From a checkpoint of a small transformer trained on Wikipedia.
Size: 9 layers, 4 heads of 32, vocabulary 1024, 1.96M parameters.
Each number is 128 + 32 x the weight over the matrix's rms, rounded and kept within 0 to 255. Layers, rows and columns count from 0.

# layer 3 attention output (transposed), 128x128, rms 0.341, rows 22-31, columns 0-127
[[158 172 139 139 151 100 148 122 130 132 138 138 104 120  92 149 171 157 115 135 122 131 181 134 112 130 176 114 143 153 122 150 132 114 124 125 101  98 152 158 102  81 148 105 174  88 149 130 117 119 127  96 126 105  97 124 141 140 121 139  89 102 103 106  91 130 157  82 106 107  87 108 109  68 135 148 109 108 122  94 126 118  66 105 127 111 133 134 134 152 180  94 139 139 141 107 149 135 127 172 163 125 100 146 170 117  97 108 128 144 137 161 148 120 184 102 114 155 100 112 158 113 111 135  90 181 105 113]
 [145 189 139 107  88 145 114  90 131 115  94 150 151 175 160 171 118 159  88 138 116 138 120 148 136 149 136 149 104 139 108  99 114 138 136 133 157 128 151 159 129 113 102 165 156 100 207  94 126 143 133 137 170  90 149  81  96 142 168 117 123 160 149 150  88 121 146 112 101 139 130 162 108 153 124 101 143  89 177 138 154 100 117 142 157 110  89 129 157 140  95 138 116 191  97 172 129 162 125 170 135 137 128 115  95  99 116 120 173 192 124 157 121 118  89 133  68 107 165 141 122 139 188 123 162 113 106  85]
 [126 195 134 121 154 125  72  98 115 139 132 118 140 161 169 126 151  99 143  95  97 155 149  87 134 145 133 113 143  98 109 106 112 140 115  89 110 108 117 141 146 139 121 138 141 106  99 126 135 101 117 140 170 134 174 160 160 126 131 116 129  95 176 114 156  99 161  92 119 140 110 136  76 161  70 159 134 132 147 141 172  79 136  97 115 131 168 135 148  99 154 130 144 156 159 107 155 147 157 147  95 143 121 116  98 103 135 150 127  78 133 146 140 117 147 111 154 129 121 161 171  92 164 156 129 161  80 126]
 [131  99 105 137  72 131  99 119 111 117 146 135  81 154 158 133 201  97 114  83  87 144 146 125 113 158 144 149  90 113 136 153 145  85 160 108  95 134 106 111 152  95 133 114 106 157 134  54 149 132 149 117  92 137 141  98 119 119  53  78 110 147 130 134 120 102 173  98 111 130 114  95 118  96  75 120  70  99 151 114 126 176 105 124 138 130 118 145 130 136 133 126 144 114 134 139 131 125 164 160 143 135 118 131 127 145 120  85 141 121  66 119  91 148 129 109 182  96  66  96 152 118 146 126  94 142 130 112]
 [112  99 139 142 131 135 174 124 128 126 135 108 105 131 103 147 122  99 135 183 129 103 131 122  78 148 160 171 133  98 125  84 116 121 129 109 128 113 103  87 144 165 146 102 150 155 122 151 114  77 127 133 123 162 123 160 119  94 118 123 137 137  89 103 166  95 124  99 156 114 116 113 164 138 137 132 103 138 158 116 126  73 153 149 124 112 170  96 100 114 111  85 132 103 159 131 157 144  61 130 121 108 152 115 134 112 110 165 109 107 151 131 155 145 113 123 161  74 111  92  86 121 131 146 134 115 133 170]
 [101 170 116 140 106 116  72  90 160  76  86 115  96 112 142 100 109 142 125 120 123 120 150  73 131  59 129 144 120 155  72 160 109 152 128 146 106 171 140 134 138 101 134 119 123 147 104 161 154 116  91 126 144 143 112 119 125 144 130 169 157  64 106 102 142 117 172  75 130 119 141 136 157  99 124 139 156 145 128 139 123  93  75 133 114 138 139 131 102 148 131 105 159 150  90 144 104 134 129 123 142 141  86 141 156 113 168  96 110 117 126 152 151 133 124 128 137 157 126 175 131 143 184 135 122  91 139 129]
 [ 95 137 120  89 150  75 105 133 127 134 110 120 174 127 139  96 120 110 124 145  57 141  92 114 104 104  80 122  61  75  83  97  97 103  98  85 161 101 109 136 144 134  97 177 147 139 130 144 132 125 108 141 102 163  94 126 177 153 147 163 122 163 140 104  85 149  75 118 144 158 105 161 140 138  62 127 145 145 149 128 113 167  86  95 137 135 130 110 172 129 135 141 101  74 128 106  93 174 141 140 117 162  91 143 138 153 134 116 154 148 122 128 112  96 123 124 144  86 112 133 125  80 120 160 123 122  98 108]
 [119 136 167 164 113 184 101 133 101 130 148 104  81 123 142 105 151 110 156 112 100 173 114 132  77 145  88 121 151  96 172 147  97 150 141 151 181  75  98 135 157 146 159  82 129 123 109  77 120 111  95 153 108 100 122 141 186 115 110 105 118 156 129 116  83 103 180 140 125  81 129  68 118 109  73 192 100  75 125 131 151  93 134 149 214 150 146 163 129 128 129 102 134  99 160 154 127  61 148 120 118 163 145 151 158 119 107 100 103 123 181 149  94 118 132  94  61 108 130 158  98 141  84 121 110 155 122 152]
 [140  98 103 166 129 134 120 107 147 146 133 112 120 131 116 112 103 138 161 140 146 115 118  96  98  85 139 138 135 162 157 143 111 124 158 105 123 166 115 119 117 102 155 102 133  90 143 167 135 168 174 120 105 103  80 128 135 118 169 175 142 105 137 171 157 141 118 131 153 126 116 118 116 115 167  97 136 145 126 127 117 121 152 119  71 150 125  78 111 120 165 117 157 131 162 142 166  91  89 164 135 113 123  86 157 150 169  89 114 153 126 105 154 132 112 123 136 138 115 193 121  73 123 112 153 155 114 143]
 [121 146 155 139 137 109 144 123 104 103 116 121 146 150 114 111  83 123 171 129 115 127  93 103 106 134 185  95 162 120 123 153  85 161 103 117 143 112 199 146 144  99 104 171 115 113 165 121 116 163 176 135 110 132 105  91 159 150 111 122 122 122 114 122  78 133 160 114 118 120 130 102 138 154 135 104 137 148  96  89 157 146 110  98 149 120 123 121 121 107 114 169 142 133 118  89 131 124 104 132 118 127 109 114 113 145 110 121 185 138 134 101 121 123 112 158 145  75 143 128  85 179  83 115 147 115 109 129]]
# layer 3 attention value, 128x128, rms 0.132, rows 23-31, columns 0-127
[[ 99  95 115 156 150  91 107 102 135 112 174  91 116  71  95 101 126 102 157 135 117 110 113 115 117  77 154 124 136 148 122 115 157 156 116 143 126 136 133 120 152 145 142 140 142 110  94 193 156 123 140 112 146 137 108  79 164 102 122 130 117  99 185 146 157 158 129 154 151 102 125  99 118  84 151 132 150 101  92 140 120 145 107 139 120 138 181 137 137 134 135 139 147 108 134  88 103 146 135 132 146 118 103 111 148 182 143 147 114 103 150  88 181 167 172 115 158 170 100 144 170 130 110 126 113 171 139 146]
 [115  97 150 119  97  87 157 112 102 143 113 125 148 103 111  94  87 130  90  98 144 118 157 145 135  91 122 118 133 129  96 142 159 137 141 117 129 134 151  68 121 128 143  96 170 127 120 163 118 141 122 120 134 115 103 128  85 111 129 136 123 131  96 159  88 120  86 147 131 145 126 144 169 122 156 124 177 112 141 161 110 159  84 138 113 124  96 112 133 121 138 128 146 137  80 123  64 105 135  61 123 125  89 147 139 137 120 114 133 131 139 104 146 154  94 104  72  71 110  85 108 148 109  82 104  74 117 123]
 [125 175 162 140 164 153 114 123 145 106 125 150 147 127 170 117 119 162 157 136 128 130 128 109 109  98 132 124 136 151 157  95 139 162 108 160 147  95 170 141 112 174 144 129 155 143  90 123 144  99 126 180 145 108 122 173 117 108 152 127 127 108  98 116 144 129 113 151 141 124 121 144 174 127 117 130 155 129 104 131  95 107 138 189 133 127 169 113 139 111 137  97 141 139 126 190 108 119 119 152 119 122 117 139 159 117 144 182 114 123 152 142 128 108 113 128 167 158 160 133  62 151 100 122 121 136 136 189]
 [148 136 114 120 146 130 125 172  98 160 125 123 177 134 143 133 123 168 114 105 169 150 114 143 160 133  58  84 130 139 147 156 130 140 134 115 123 117 132 118  90 145  89 148 120 141 136  88 137 110 137 129  83 108 118  95 180 181 108 122 121 137 143 130  73 166 130 142 160 136 163 152 128 112 165 132 115 160 122 130 103 137  94 102 107 133 117 144 146 153 164 150 109 151 110 129 105 119 147 134 102 114 119 118 101 110 118 121 131 135 128 136 127 109 108 126 111 163 131 127 114 136  82 122 130 120 135 133]
 [105 101 137 128 135 127 176 135 124 143 115 126 170 120 101  86 135 101 101 136 153 102 130 118 141 167 175 105 141  98 132 129 135  49 132 104 168 140 111  81 136 149 105 148 148 124 148 154 108  94 167 114 153  62 110 101 144  70  95 111  89 153 173 144 131 166 121 166 109 150 135 130 108  79 107 141 145 122 116 125 148 131 133 140 142 133 137 102 142 125 102  91 120 114 120 130  77 152 125 137 122 150 164 127 129 132 122 148 158 144 124  96  92 111 122 109  89 108 107 126 116 104 103 107 134 128 125 109]
 [143 120 127 156 107 165 136 126 122 167 133 155 120 177 154 113 138  96 129 146 172 116 166 147 139 164 161 153 160 152 105 143 132  96 109 108 101 133 162  60 113  96 169 123 171  71 121 110 123  92 134 102 146 122 123  78 102 139 163 130 164  88 172 165 114 107 105 141 103  97 117 177 141  76 152 146 170 113 135 109 126 103  80 135 130 109  96  91 121 126 114 108 132 147 106 109 147 113 131 102 123  91 117 111 159 157  78 127 135 147 114 137 114 162  85 140 118 145 144  76 105 149 151  99 162  97 150 110]
 [128 118 144 124 159  99 136 163 124 139 119 106 138 144 162 139  98 140 151  99 103 136 127 130 151  97 134 136 131 142 142 158 118 142 148 116  93 130 175 162 112 152  97 120 135 151 122 124 112 106 188 164 119 127 120 160  75 172 126 120 141 112 109 126 133  91  87 122 134 131  85 167 162 108 185  92 151 139 135 106 103 137 118 120  78 106  90 121 108  98 153 109  99 151  82 153 151 149 111 109 128  86 115  85 103 160 122 104 122 104  50 100 182 161  79 118 138 108 134 105 142 127 110 109 135 113 140 124]
 [135 134 127 142 125  91 155 134 141 121 135 151  93 106  90 190 146  97 101 123  92 119 139 158 161 156 107 166 106 127 148 107 131 112 138 126 141 128 127 159 134 166  98 165 128 156 128 108 166 116  94 179 142 124 159 126 135 141 129 168 108 129 129  80 102 146 167 124 110 161 179 112 107 148 145 149  93 117 112 126 157 128 123 110 202  97 128 150 154 128 131 136 131 115  97 119 127 153 153 139 139 140 142 124 119  75 152 173 179 141 149 147 145  88 173 116  99 119 109  97  99 101 146 149 123 119 126 121]
 [132 154 107 112 118 142  93 149 109 122 125 134  92  99 112 163 177 127 145 155  79 146 168 139  83 133  82 152 135 164 129  90 161 147 143 154 145 111 129 144 143 155 155 105 103 113 135 104 119 117 123 136 145 128 160 115 113 143 153 117 152 139 191 137 117 140 111 112 125 109  84 116 103 153 133 110 121 119 150 119 116 119 154  99 109 125 184 115 146 158 143 152 130 160 138 153 142 148 139  99 152 142 180 117 161 138 161 136 111 104 121 136 170 152 144 125 130 174 153 115 176 144 150 163 119 163 107  58]]
# layer 3 attention query, 128x128, rms 0.0905, rows 32-49, columns 0-127
[[171  88 157 106 132 173   0  86 173 123 187 132 205 149  54 131 161 118  81 101  91 156 159 209  97  89  74 154 151  80 139 105 101  76 148 135 117  80 119 112  66 223 108  77 172 100 174 157 104  99 188 143  99  44 118 148 142 118 148 174 190 120 111 118  83  56 140 168 115 157 159 148 108  37 152 147 128 130 102 144 217 145 102  60  82  75  56 151  97  68 167 165 117 163 133 123  81 198 167 144  87 182  75 193 182 132 132 201 229  31 100 130 184 140  98 160  90 131  82 141 167 143 129 192 169 137 207 116]
 [ 44 228  70 161 124  73 239  61 182  92  57  37 110 143 120 132  51 121 138 137  92 130 105  97 129  99 201 126  79 180 109  84  93 170 114 181 157 109  46 160 179 100 152 112 136  57 144 100  49  70 130 138  93 163 175  95 123  99  87 106 139 116  87 154 131 117  83 150 150 163  35 229  82 109 135 165 175 111 110 118 112 213 106 144 203 121 143 121 142 144 140 203 195  85  62 132 104  75  83 125 195 119 186 208  66 123 125 124  74  81 157  83 186 143 112 119 141 125 176 133 145 255 155 112 118 140 111 150]
 [118 146  75  83 139 105 181  99 170  85 149 151 117 121 125 107 123 119 149 117  98 157 206 137  88 146  51 228 163 109 155  86 102  38 137 154 126  61 108 179 146 242 108  88 171  78 145 100  98 114 178 149  71  97 138 205 127  52 238 167 180 107  98 129 113  94 123 119 127  87 158 124 172  71 169 154 159 108 138 166 169 158  55 139  55 137 125  96  86 134 149 106 147  98 126 100  96 109 126 164 101  88  86 154 133  54 100 192 146 108  73 139 193  66  82 180 149  97 184 151  84  73 123  94 175  82 165 139]
 [ 56 106 142 191 170 128 197 182  72  91 120 117  99 117 179 172 109 112 139 191 114 155 100 153  80 102 168  54 106 148 113 142 160 111 162  96 133 178 130 170 143 126 136 188 105 179  94  49 144 147  67 106 162  82 142 129  68 118  74 128 102 138 102 181 171 191 162 139 134 153 121 112 195 120 138 197 139  83 104 129 120 164 167 180 129 141 141 101 101 177  84 127 142 169 138 142 123 112  93 176 164 126 159  95  83 138 137 102 103 181  51 124  93  79 106 133  88 112 137  66 138  95 115 145 123  98  77  83]
 [117  64  98  39 182 125 102 175  95 180 152  70 150 115  61 105  96 117 115 138 171  79 164 165 104 165  69 142 126 155  99 122 113  71 134 139  52 150 111 168  89 162 107 106 102 115 132 167 110 186 168 190  64 132  51 139 162 151 159 128 215 158 121 163 144  69 125 200 112 219 100 152 121 148  52 142 176 158  66 111 211 147  52 108  90 158  66  66  59 156 128 168 165 119 137 139  96 143 139 134  85 105 138 146 132 188 160 142  96  89  92  75 214 122  77 135 108 176  94  90 137 139 166 123 123 102 225  78]
 [136  51 131  75 155 147 109  83 135 135 131 129 165  99  60 104 129 150  76 146 131 147  78  27 171 204 239 126 136  96 134 155  31 126  39 158 139 105 129 130 105 155  79 174 135 112 147 116 179  70 176 166 134 180 156  90  79  50 148 158 160 157 111 157 100 153 118 170 142 101 181 100 138 102 116  92  67 123 168 163 125 178 198 163 138 120 113 180  88 129 113 128 151 102 124 153  30 113 115 100 127 145 108 109 102 156 104 160 118 165 155 122 136  73 141 170 147 121 150 107  34  68 126 186 148 145 186 181]
 [ 73 146 118 162 180 141 159 143 104 114 157 135 140  57  99 155 118 121  95  83 114 116 151 131  41 179 157  68  79 109 140 122 199 137 209  79 118 151 136 133 101 121 159 175  94  98 180 144 106 109  66 134 133 186  45  12 138 129 104 129 126 113 172 134 192 187 148 166 165 144 160 127 148 118 140 106 154  88 108 135 173 194 177 131 144 101 213 121  91 119 114 182  42 169 116 153 147  26  65 140 147 166 152  65 126 155 239 129 108 146 187 112 105 106 131  70 124  58 164 138 139 181 161 133 110 125 114  55]
 [ 94 112  82 167 100 116 123 190 100 118 120 140  78 155 151 146 109 150 197 132 167 163  81 107 177 128 169 133 178 109  89 186 105 167  94 100 154 130  80 146 141 124 148 146  99 215 116 117 146 152 119  95 174 129  92  99  93 122 141  96 120 122 183 129  67 138 130 120 143 100 112  59 160 132 156  82 144 154 180 116 142 106 145 137 136 138  70 114 164 202 141  31  80 174 123 149 135 181 124 113 174  88  75 154  99 119 137 143  89 106 174 164 117 103 173  85 101 140  99 157 220 155 101  15  96 167  83  78]
 [111 120 165 153 164  99 154 110 140  99 169 106 191  70 158  75 128 108  77  95 150 129 170 170 109 112  62 104 103 133 131 136  91 171 113 170 206 111  99 139 151 206 136 147 105 164 107 123  96  63 121 183 136  97 158  68 201 134 185 130 150 119 103 127  99 149 164  99 154 147 136 175 134 109 166 117 131 161 135 135  95 172 130 195 162 127 120 151 140 132 123 144 188 154  81  58 119 118 108 179 157 142 116  97 132 148 146 202 143 121 152 133 176 150 136 138 156 169 104  95  43 132 112 125 114 176 153 161]
 [ 49 161 134  39  38 148 189 137 207 123 178 235 118 108 161 207 152 159 165  94  72 129 178 132 127  99 149 216  61  64 116  58 138 180 117 151  53  75  76 160 148 122 182 192 127 128 190  56  62 112  81 171  85 110 128  90  49 103 112 170 153  77  65  73 194  86 147  79 153 162 172 163  83  90 177  80 127 170  85 152 189 145  98 150 149 161 117 105 191 194 159 144 142 177 100  53  87  74 118 150 102 168 119 160  89 150 146 108 121  29 126 135 113 159 135  96 183 125 160 115 152 133  93 192 111 186 153 106]
 [151  86 139  97 144 168 132 125  88 134 152  89 138  57 115 105 114 196 129 166  95 101 162 165 115 115  61 201 140  87 183 107  41 126  53 143 120 120 136  71 133 112  47 209 189  75 123  82 171 177 154 141 102 152 158 124 167  80 154 133 118 149 127 116  63 109 209 109  94  86 105  94 236  79  89  90 140 167 103 163 191 147 201  89 138 104 173  89 127  76 170 161 124  83  99 119  95 129 159 167 121 130  93 126 127 180 117 117  62 134 175 114 169 140 189 114 184 166  94 174 151 126 173 128 143 106 123 155]
 [155  53 111 165  50  76 149  61 136 150 143 184 151  69  84 185  99  85 108 168  90 102 143 145 115 119 142 108 108 128 103  78   0  57 106 236 207 175 149  95 192 246  76 128 121  70 148  96 136  95 139 138 127  63 160  71 164  61  65 140 170 117 147 163 143 121  67 129 113 113 163 110  67  92  98 194  66  40 207  98 135 158 132  72  92  66 151 123  88 125 171 150 127 106 126 187 122 110 150  87 167 132 115 122 117 112 120 125 242 119 130 103 204  47 107 137 147 113  55 222  70 119 102 118 153  86  63 202]
 [166  93  62 153 196 180 185 144 136 227 105 132 220  60 183 111 134 100 134 156 136 161 146  81 123 154  57 233 228 102 193 134 123 168 110  99 162 141 117  74  68 104 100  71 222 146 166 141  91 194 169 110  98 152 161  69 179  81 135 145 119  69 114  30 131 107  57 141 120 173 128 102 200 138 120  67  98 129   0  50 142 148 176 132  57 148 189 114  73 183 154 138 186  97 125 123  92 140 154 101 163 108 150 148 134 162 141 159 131 155 122 155 137 123  42  78 182  82 100 112 158 109  75 107  47 120  44  95]
 [173 108 116 118 111 202 135 118 149 151 137 183 109   0 115 152 174  66  92 158 115 165  85 158 166 131  54 157 117 100 159 119 131  94 149 212 133  68 109 104  94 103 156 108 102 116  89  90 148  90  82  62  81 129 145  61  77 123 163 145  30 121  91 143 166 135 100  75 118 146 175  93 117 162 122 145  76  87 204 124 196 127  66  50 123 134 138 142 151 110  96  75 157 151 117  81 114 146  75 165 135 252  98 154  90  88 177 125  96 121  86 129 159  97 163 144 136  71 196  85  95 198 166 125 110 106 136 140]
 [178 122 156 105 109 117  30 119  98 117 144 147 106 217 159 120  69  61 169  98 213 179  37  22 116  83 182  57 212 161  81 174  95 125 210 147  72 159 128  99 103  45 151  80 136 153 119 153 157 158 102  87 136 141 142 118 193  87 117 200 179 106 135 151 252  95 162 134 142  83 105 118  80  83 102 128  57 138 169  60 166  88  88 170 147 107 138 176 111 114 102 115 157  99 186 135 157 143 101 137  62 105 175  93 114  85 152 168 181 126 193 155  89 100  83 124 180 123 120 138 102 117 148 191 171 148 133  59]
 [129 185 126 141  40  88 149  68  78 176 150 144  82 140 139 101 142  81 147 168  98 100 128 198 137 158 141 130  79 104 157 138 219 155 157 142 154 125 214  97 161 114  59 135  87 176 151 116  99 158 132 184 109 151  99 147 165  65 105  92 116 114  81 128 154  41  99 120 158 130 132 152 146 166 181 143  74 130 147  36  52  81 126 234 143 124 140 160  77  86 143  79 109 155 151 138 192  81  66 198 105 114 140 122 167 158  92 141  99  94 168 211 208 132  89 174 138 162 127 105  94 144  53 140 122 118 107  73]
 [103 121 110 137 113  67 230 219  53 108 112 173  47  93 200 140  92 105 180 193 170  89 111  67 203 164 150 124 130 150 174 154 144 173 154 114 104 169 134 156 144  25 154 160  96 174  45  92 176 161  71 163 153 203 132 152 128 171 100 119  48 132 144 113 205 255 102 102 142  89 133  60 172 189  99 120 132 121 131 103  48 136 138 191 132 203 181  86 113 208 120  67 137 100 179 157 154  55  99 139 172  44 119  42 121 152 164  88  51 205 157 121  90 133 128  94 163 136 199  75  69  79 106  55  81 121  66 153]
 [122 184 134 167 172 131 144 134 111 129  97 122  77 124 203 187 163  55 161 160 182  78 145  85  99 167 186 145 165 116 129 134  79  97 179 142  88 174 130 116 123  76 135 200 113 148  79 125 141 129 117  87 234 176  78 130  93 120 114  43 134 128 121 171 168 175 144 102 184 102 108 164 112 185 152  84 133  30 108 149 111  89 153 166 143 164 147  79  69 206 134 137  92 121 143 189  85  80  97 126 117  92 168 134  51 102 183  87  83 163 179 122  65 129 152  53 116 104 164 137 131  77 116   9 154  95  99  78]]
# layer 3 attention key, 128x128, rms 0.0814, rows 32-48, columns 0-127
[[236 152 105  87  65 164 111  80 133 179 104 137 242 183  19 135 140 193 161 101  85 191 108 149  83 197 140 144  79  99  85 100  52 103  85 114 240  89  19  97  20 122 158  42 192 112 229 107  90  86 193 158  22  95 136 199 156 137 195 154 198 101 163 208 143 148 209 116 150 152 123  95  58 139 160 245  80 145 146 129 166 105  89  81 209 191  56 128 134  22  63 226 181 117 101  71 211 204 135 162 154 124 128 162 178 105 135 171  98  90  86 207  74 134 120 161  11 229  86 154 160 190 161  86 170  78 152  26]
 [148 136 175  97  47 207  11 100 142 187 157 181 182  94  42  79 123  76  72  82  95 174 186 138 137  57 141 145  74  94 149 141 133 104 127 183 136  33  97 128  54 178 116 150 147  74 183  90  97 117  98 156 114 132 121 175 110 165 176 149  85 115 164 136  83 155 121  61 147 142  82 128  23 195 189 201 137 168 104  48 125 125 157 103 140 101  90 143 147  93 109 153 144 130 118  89 133 202 145 128 160 112  75 162 188 104 135 125 162 100  80 114  98 137 105 161  34 166  97 138 113 237 151 218 136 103 169 179]
 [143 135 150  50 141  69 177 141  56 118 193 151 196 149  89 159 145  42 139 128  74 122  76 127 180 121 153 129  77 132 135 126 142  45 127 167  79 191 131  81 175 155 129 140  51  98 193  79 116  81 121  93 182 128 139  68 173 127  79 109  95  99  66 121  89 129  15  87 129  39 146 122  38  98 113 125 104 172 123  69 115 155 108 132  77 235 162 106 140 184 136 170 162 188  94 182  49 122 135 120 131 126 181 167 176 108   6  82  83 120 122  94 142 177  68 166 110 150 134 120  84  74 165 144 186  47 159 188]
 [ 69 123 101  68 143  52 147  92 174 118 124 104 111 140 234 123  80 141 232 230 167 128 148  61 122 185  84 121 171 163 152 138 145 183 115 150  57 152 215  92 161  83  85 164  57 112 105  89 174 107  80 104 217 168 150  38  72  85  47  67 112 152 105 118 129  71 153  91 135 164 143  78 133 179 117  68  83 128  53 106  87   0 101 159 154 140 136 144 163 169 203  59 101 147 117 173  78 134 126 168  50  76 156  28 136 151 131  67  94 150 164 133 155 125  70 115 159 106 195 127 153  33 130 107 159 204  93 133]
 [179 150  88  32  19 235  22  69  77 105 178 178 176 112  61 147 173 184 148  96  81  37 127 121 110 170 115 133 124 102 162 145  76  99  85 141 123  64  24 152  82 181 125 130 167 157 131 135  39  92 201 207  73 140 144 204 124  60 137 113  79  82 125 125 115  22 146 203 182 214  69 132 136  90 165 120  87 117 134  76 148 168 140  72  93  99 220 143  75 178 155 129 204 166 208 123  69 176 177 141 119  96 106 146 170 191 133 181 136 102 106 159 130 149 173 121  76 133  99  72 168 152 180 190 120 150  74  84]
 [144 171 182  82  81  61 139 165 106 161 118 130 113 119 154 138 119  59 155 140 165  86  35 157 131 153  93 130 161 100 132 124  83  86 102 148 123 176 158  89 126 132 120  90 112 155 156 144 143 140 165 129 171  86 113 133 163 130 115 180  65 119 141 133 118  64  73 139  96 117 150 113 121 132 168 130 115 179 130 122 152 182  92 116  55  63 155  85 138  80  57 156  73 117 116  93 171  68 104  68 132 220 149 158 173 168 111 148 153  82  76 172 146 147 175 124 131  93  96 188 129 129  69  93 126 166  25 172]
 [126 111  75 123 192 139 176 119 179 134 107  79 166 121 214 154 125  99 229 176 160 172 132 127 154 156  83  98 113 169 126  90 209 108 114 116 103 149 162  73 154 106 131 133  43 190 108 158 157 120  77  87  90 118 127  87  84 155 138 110  48 143 141 120 138 113 102 122 171 168 125  72 184 113  64  98  54  94 107 159 147 107 116 105 138 129 153 148 102 124  90 145  65 204  54 149 146 184  77 134 167 132 130  87 144 101 129  61 109 152 101  95 135  76 169 127 152  87  93 177 205  30  69  84 102 154  77 153]
 [ 91  67 124 186 113 108 180 162  41 115 103 134 111 142 188 145  91 166 162 140 135 179 167 152 139 187 155  90 147 164  77 120 205 100 143  88  98 211 181 118 151 106 141 236  67 173 165  91 146 111 104 166  82 144 134  35 104 157 134 165  80  96 107 132 155 164  61 109 154 150 171 164 125 104  85 118  98 144 124  88  80 138  94 170 151 142 111 117 160 120 115  65  55  73  75 156  84 123 109  87 128 156 159  76 131 142  87  86 148 120  87 200 131  88 146  73 229 121 148 103 142  31  98 118 122 195  56  65]
 [150 161 115  67  60 179  73  82 164 126 144 128 119 133  69  78  80 106 163  91  79 112  75 164 126 172 135 146 126 112 104 156 112 102 133 112  73  26 113 101 124 188  76  67 229  71 175  92  90  85  94 144 168 115 158 116 121 138 191 102 144 170 126 131 123  99  58 143 103 112  72 183 111 134  91 121 113 168 151 110  97 125  60 127 155 190  60 147 135 103 143 196 163 108 147 135 152 217 113 130 103  64 116 190 176  93 114 135 139  94 136 159 137  92 126 173 114 137 149 188 113 176 145 128 121  96 157 188]
 [ 84  52 115 154 164  78 113 164  86  69 177  67 129 172 136 192 201  91 145 133 133 102  65 124 177  30 134 138 165 153  66 130 135 160 238  99  74 128  83 185 155  81  92  82 150 144 146 116 116 188  29 102 160 151  96  36 137 166 126 167 114  85  93 127 179 232  84 134 151 183 220  44  88  91 116 136 119 107 205 126  77 123 136 124  69 166 130  66 136 148  80 112 154 210 100 152  97  65 103 151 160 118  95 171 165 133 122 169  67 109  94 156 133 100  76 140  94 143 197 126 102 124  40 174 191 118 117 141]
 [161 164 112  84 121 187  62 116  92 130 178 155 164 135  41 163 104 152  97 159 106  94  97 141 165  69 139 211  86  29 112 148  56 111 112 150 120  81   7 141  71 203 158  82 193 134 136  78  74 154 173 205 107  56 129 194 110  91 206  72 175 122  88 141  29 115 184 122  35  81 210 153  83 145 173 172 166 149 109  83 121 148 176  67 143 124 120 176 116  75  96 153 155 141 147 142 120 172 166  88 183 175 106 184 179 137  48 141  52  73 158 175   7 128 126 144  46 108 110 196 162 195 192 203 154  98 154 118]
 [251  41  55 104 128 139 147 173 225 174 221 147 128 166 111  50  35 143 158  94 125 128  88  74 126 119  50  89 187  76 127 105  73 179  92 115  94 109 144 170  94 179 209  74 128  97  87 139 152  81 255 139 122 132 171 187 155 140  76 137  98  82  84 137  60  84 188  94  68  96  59 189 141 164 124 214 163 108 132  58  79 134 112 108 105 153  84 209 182 169  76 179 128 139 147 192 128 182 111 169 107 125 105 116 153 207  39 186  89 137  42 172  73 148 114 156  34  93 126 123  93 184 216 148  84  80 159 109]
 [204 138 126 126 162 108 143  94 145  63 118 121 117 144 241 147 145  96 102 190 130 108 123 143 147 125 173 169 142 130 113 100 158 145 112 131 163 147 106  94 165 112 119 127 142  85 184 128 179 127 180 102  95 117 126 124 157 135  62 159 140  64 107 123 125  91 187 169 103 182 164 184  67  61 189 210  55 182  80  61 154 110 147 108 102 204 168  48 170 154 117 139  93  96 146  90 111 178 163 142  41 128 157  98  44 146 111  93 126 114 121  82 142 136 115  38 155 187 179  91 156 107 101  77  89 105 119 142]
 [140  98 152 160 152 106  79  90 103 124  89 124 138 145 100 144 192 180 198 125 181 117  63  89  91  47 163 171 149 125  40  96 222 144  85 149 112 136 153 110 165 173  92 106  30  34  49 138  98 103 136 143  41  80  74 184 143 105 208 165 205 157 160 203 171 127 163 131  55 135 125 196 102 105 172 116 149  72 143 187 118  81  72 148  23 129 120 158 162 126 125  93 195 213 119 113 173  97 148 152 150  97 129 108 112 134 159 127 120 103 169 114 144 126  85  75  77 125 207 179 129  91 177 190 122 228 102 113]
 [ 74 159 132 128 101  76 147 148 174 125 162 147 101 169 173 145 142 135 107  54  99  55 199 159 114 110 111 156 139 164 141 136 189 111 169  76 170 130 241 157  87  72 217 159 175 163  45 115 213  70 115  90 208 116 122 139  70 108 158 119 104 122 108 102 182 163 122 164 162 130 146 140 186 145 142 203 145 101 156 154 130 138 111 125 149 183 168 127 129  96  78 136 191 174 121  97 126  65  81 190  95 110 114  73  44 167 179 127 125 128  93 116 146  96 167 128  98  92 203  71 141 156 134 125  88 139 114 160]
 [ 94  96  70 152 142 141 139 177  90 141 143 172  90  76 143 101 121 100 106 167 115 132 143 144 110 102  48 195 123  74 151  95 132 144 108 198  89 111  86 118  66 166 167 130 162 115 135 179 100 144  74  76 119 165 187 125  89 150  94 101  58 108 156 143  81 115 120 131 163 155 103  51  88 169  78 104 174 155 151 117 197 187 122 142 106 120  99 132 124 189  68 170 107 156 181 200  44 255 121 147  88  55 123 205 139 148 168 197  84 154 159 174 119 146 109 101 132  96 130  95  92 142  84  70 137 125 179  85]
 [192 128  80  86 130 184 121 112 141 117 149 132 212 162  64 118  49 116 176 114 119 105 146 140 157 132 153 116 126 106 142 123  58 119 129 112 168 121  33 100 137 137 144  46 174 187 125 113  79  69 233 200  85  95 135 154 164 112 151  78 207 143 116 187 101 121 136 164 144  91 149 128 130 148 136 191 124 130  99 136 156 174  81 108 135 154 115 146 106 154 119 161 175 137 146 206 104 175 130 136 170 109 110 163 148 181 121 191 167  66 115 180 110 187  84 166  87 185 152 171 160 170 114 112 118 126 151 113]]